Weights of a small transformer language model: width 64.
Each number is 500 + 25 x the weight over its row's rms, rounded and kept within 0 to 999. Layers, rows and columns count from 0. Numbers have three digits each. The size before them is the row's rms in percent of the matrix's.

# layer 8 MLP down, 64x256, rms 0.162, rows 0-63, columns 0-63
096:505510464527516498509503488486481508517475468522486452471462480459469483473492489466448515501466532518476476498556470493542518498479485489472494510501463504513513508502507476543510437530522506
102:492520479516494511501559549457517523483503503499505513515496457514519474531505487507496532480497491524514549539523523472507453501488542507474456519465520527487489492484555466500485455481493501
093:473491468504461514489501503522544523497543465495493487477489485469471515526533457516505492509513500520493489483485440487486488486505490474511493500468484501508483507438489490498468531570480535
101:503532458496451498515522506503461500537490507537480538498482491440486478507459517535446528490510474468543499476491485520500499495487469534516480497473497507507513499462461531497488506525481480
094:472505503531483554479507494496509513501512497487522491547543495508443528518480475548515440520502483460503466481519480543414490532529472487446515546515496528442508500508485534501510501485496514
096:495522506487472457486505448478500509491576459460491488490489454513498441515513529500484514511522484529522512499508458501506448491493480495478505449477551478491501536534477473468491530561476520
096:492481518517509506524518459488488505497478457490491489507504480514508512516499492517501476476461492508488458480480500493496501512520499546510500471496481489459519515490470498529486517442481511
104:443501471472518486518472496502561510505534518502495511492510495466524529542487501516441519482491507541519517532546531498512485506503512514524502468487469501509529484510485476482531493532522516
100:469500533510512533497483487497557520473456510501521522507537505482511475498521532513509466505503486545542526479499502493433490504466511520485495479494485475494503490520469522486517479484467519
109:535534468503524501483465504520512493493488515489522497488502505522476476510509479499516516503509449487492525479555521498467533497524525458472488505522521525500470464512519475478492508500473451
098:513490529430569534514519497498499544508483490498497519521526487550504507485506544522494482506519486484490501545458513509484491498495498483481486468492499505478472470468533513498504530540540482
114:512560518480508520500508473494520505453480466470483475509494485486540472517496507527531470551525481489512477464506524543508523526522494498472536504520504504450461478516557524529509492491466519
099:500515505539469516491508490503477507491523510496549504465527509510495516453557501500466502509523504494506566504491451514508524548542520478475480520521500502521490489456463516529501555505491512
098:473490488469485500495515487539517485470500495503473496477509483483473559491550500537528471500544479531489484533499519532468498521490479501484528505507510520493475518503488467547527528481521527
100:499515492461511526553485522492515525524492474506560497472493494525513521498470488510485508499499500458502478511475508505526496493509525489486489508522528470529452516490492478476473477492518490
099:509544441544489497493527522492476482525489490535508567455486500485487482514473515513453493484496485531538506473525498543488547503517502469494503501473491510484449544487510515509485526495477465
090:512472504484532533507500503529498530510488487468484498502505494492478515523479506518491456480515494486450514492489463520511489527506499532509530496509539530508476543517525505485514534482500515
101:506527493541537509508483474474485470462520515524466515527505478490510510487470473513476558496483516504531489522490518499485514525466509490481477506455502517487506546521545477515477527525493439
108:518502484490469495553550543518499491514475522488530472518496509487511500476454493487471517524530488449492502488490522517510511509491506522496502519486502537475524509485455502470485518465488470
105:529519468496487484507490531483510495509531477465523494497513510544476531505541506498455539511504492434495502502508499517512488468495527492528514467507465482477498480495518496470507510511524494
089:467537489501517501530463463492464495527525509482514501521520480517511506502527498492513484496495493485474503529542444483494473516473511505501482506463475496508528500508471512554518490507509536
105:493535522484505528465513470485477485502496424532516516499500460502520509519490516494489558515555491491542531507509486499478470529528474473502503529493515526492455543523465539453533492481488469
111:503512521537464452510475486508485465486518512524518459496481457490492443533466517504521536480516516531522457518464462486479497483429547534504478471466479476459531486510447460491502536495479503
095:502471492506440486521499505506455509496500487494524516464523497508544498494513473504504535517532492501478520496469504502483505506475482532482531504481533512493509559477527527492505490509494529
097:498510537496500513542494494492516485495477531510525544504496484532540520556488444470510524481498503448468531487480490495478468471502493486491490500476485500494489495500478522460499488475500521
105:502475535515423503526500491495502479462493479472505517554455472447506538503503496456566470524507507487474499453482512540535533485499434509488529472485498502440532491474488515510494496535478488
088:539500469448523520498521509527492481447475500510533491482476513479546531479455492502502537508510515458524494507520464458494509509490492501513476512486550475530517478500532508556489466506514503
100:490493502507478504513530492492527500491471525557464510474507489465469496520475488524493506491517434520520495527481524509496487492482494504495496486467503455478518496483470490513491534482484475
099:506497526534421468513521508476494500493498477534468519463509514502522509514528497501486554484498492507470512514465498531504454500521512517524508549511492468504502458535505517477505478472554500
102:447478489513546509492494449516499478521503506524517494465516494464476499492465469524499522490481520460515488507491482510472497495496488426503495517484522498517528513488505467520542495458525556
094:477500535503545494459504474486472495499493501464481495454535494536546526501493480526504440476496505481515497497486519502448475481522497483528488512495544496511521487490489471517484503469471547
108:515509486527486520519522513501476529503521482502500523514489500497534526532534552488480529506516528502463521500486508527534499507515504529484528485505494470485501490456512536515539545514519501
102:508485457492510481493428522547512474526501503520486537509536488482497478518524520522489467480519532518515506514525516505505508515491546498516518460487511511458519467498519499492467512490509472
097:501515523510436492501483497525477491531472524521509503521495492470499525512503516479498554524492450503537501490465498487510533476509461515469447492475535506500567524502443478517489477518510503
102:476473542536530498505558492493446487435504487506482521470514482485438478493486505500513500498532505486462552488554521517489491533475510480492517467497470491489490521466517510494493471484487495
101:510453520494513498505508501497474500493485525489515487469491453529467508493498500497553506496519499530543505521497474482481538504481534485476497526493537513471516469468464508481499486520482484
103:473502491484489519558495503484485477494537503490518515470504519526459511525425518491507490518503499533547511504538535495513476530544525526548492490491489552536484494523502507475532490507523516
092:517531503496440535540530439527524548458506498460517531474503504501432513511503461539501462493511463527501504524498496511525489503505492504513491462483497476466484508505486535541523492504517531
102:500481531506504495528548492521493524464528533491524515497503496511474513485479561512542497525519499490575514517493491493464494458465502503528481485477531496526501473540522509477515492472510499
103:535467535490469473511470471531477489506482520509486537517495526518518507529491504521521420505497532478510495521483488487524491500491491551525532454499505550503497527521508501464500500446511466
095:509523489476556505506476488514459475508501497538471506522467504451526474509495507500463531500496474538435478483511517489448503514479500511533513501488503490453483491477532472512532490486483497
109:498516490507555489476488529494523535443486498523517450493520475468511498485508454490505500523511481483537469481461482492483521552523512511525532494485494490472494548549456535475518503512482548
106:504479554488492483468458473470483514493452498488512489446494480456509472527490488526511494489483476516470465490508516536484486516508471512496474461519547508467502529550543511521504463493467526
098:464464446518514539518583468491476497495485493508476493484503509474527513510522511518543500496480525462483477501481509556515530509491488509445527501507459461452483525480460481490503540527479553
096:480477517493517534527474495517523512520520533506497490518457510465502527513513541532488463494533475484496500492517488512490473513512506501519502513502522525522470486476466546479521445507514482
111:518529480485529519530489536486501474539508504504445510530484477509498458521517537457514499454473547492478508539447475475469541499495477521535485478483454501506502496540520493497516513501530502
092:526511529502514532473502458494485524523474499510461506478484523526514487529501487502477500454457467502455528515528525497497501528506494478481499505495492489478544493464448508508510475494478528
108:505516497468446497464468508495520463502513495473503525523480491511419511563493490469528497522504515468483534475497485498468546491522534503487507451505495496486475486464497510512511493511493504
105:496464499494535538488536440475455512492482455473521505470499511513526505491478485518496475537535437469484507499508507505499496527500489513524499517498504561532480506513481498532507507494489494
101:560501549513497490494483482489470534525462497494536541483506517508518543506517484510530528548473477526522463512467467488474510505473496477523531510511483517481491510540489492432514511447512487
095:440492492482543467538482520527523526464496518538535496516483480467538496520501506538501548495493493550502465507507494478486441484449506471528478493492541530503499461507493482521488490450525480
083:481500503470487502526526472499502526509510473516505498439486514468481510493499501525463481534518510485508508472491504514510534503509505506493494498493564541491484553470512503492516506517495490
099:517515485537522490477475433482457491488447519517488471483486485498499528460497474497500516526501515498488483473479487496491506494484454495516487512489500505476468479547500525505505516506519495
105:512538508510494544537494512504501498540468505487515487526507478465494536535457488533500494489504518476485504525509471515495520512501451468461481569494505529478496481475491535481496462491517514
090:471485533540520512478508504476515490547497492491496528471490491511477511463517505504494491454536469529526488502500527482471504501455497501523448480487492452487508516509474474493500499487480471
094:503526508492490505493475521520529532516488467490474528517514502475492521589479512487539470504512523472490485473540527512520509510506519536510507468524505511480492473496495510520495499491504474
099:483526484521519507538531522488491507488496541503493502504521487468524531449532573524508586504516471516508470513486504498460520480505536522467502432468461507513493496452464497516478563500489486
105:536528515459476471529507519514508510524489499503416494551529481523511555521505521524489472534486530458511466471510487520513485501506490484482513486535517498461521505518474487505506528489484465
100:470469528524500491466405496516505505509499471524515515532570485459498523427530485509474460532528476490502510485517469496488493495501489511513483521511449475524493497527535489501500449482499510
098:483504427520482491507509507475528494490521517513487475499491514520459474512529497480504583497513542517504513530511454486488490493501514450490529468476496514516502462561549494523516499514518553
097:480487496480505476514481469475522464456499491476506520498468473476518503504527467492547556513505489495502478486441522478526495494470498504485505467488490492504472499527513496477478528506471471
099:556529499496594525474507515481475528509460484542455493483485511496452487510490510499510486473513528493530467510479467481486519517520480479527523486484471490472474503508503538498489468559501471
099:492511556490543482487511516460479499524481455457496472528472498479538544503494451479496478497516533536506445469537464522494470549521531509485493491521498512526484503476491492499526485471516505
106:522502517503463475516525492493524489492485508470529481484468510478482505526477499519501511505480481528538527483499563514469479506501500476498481522498477477525516498517489496518510475482490489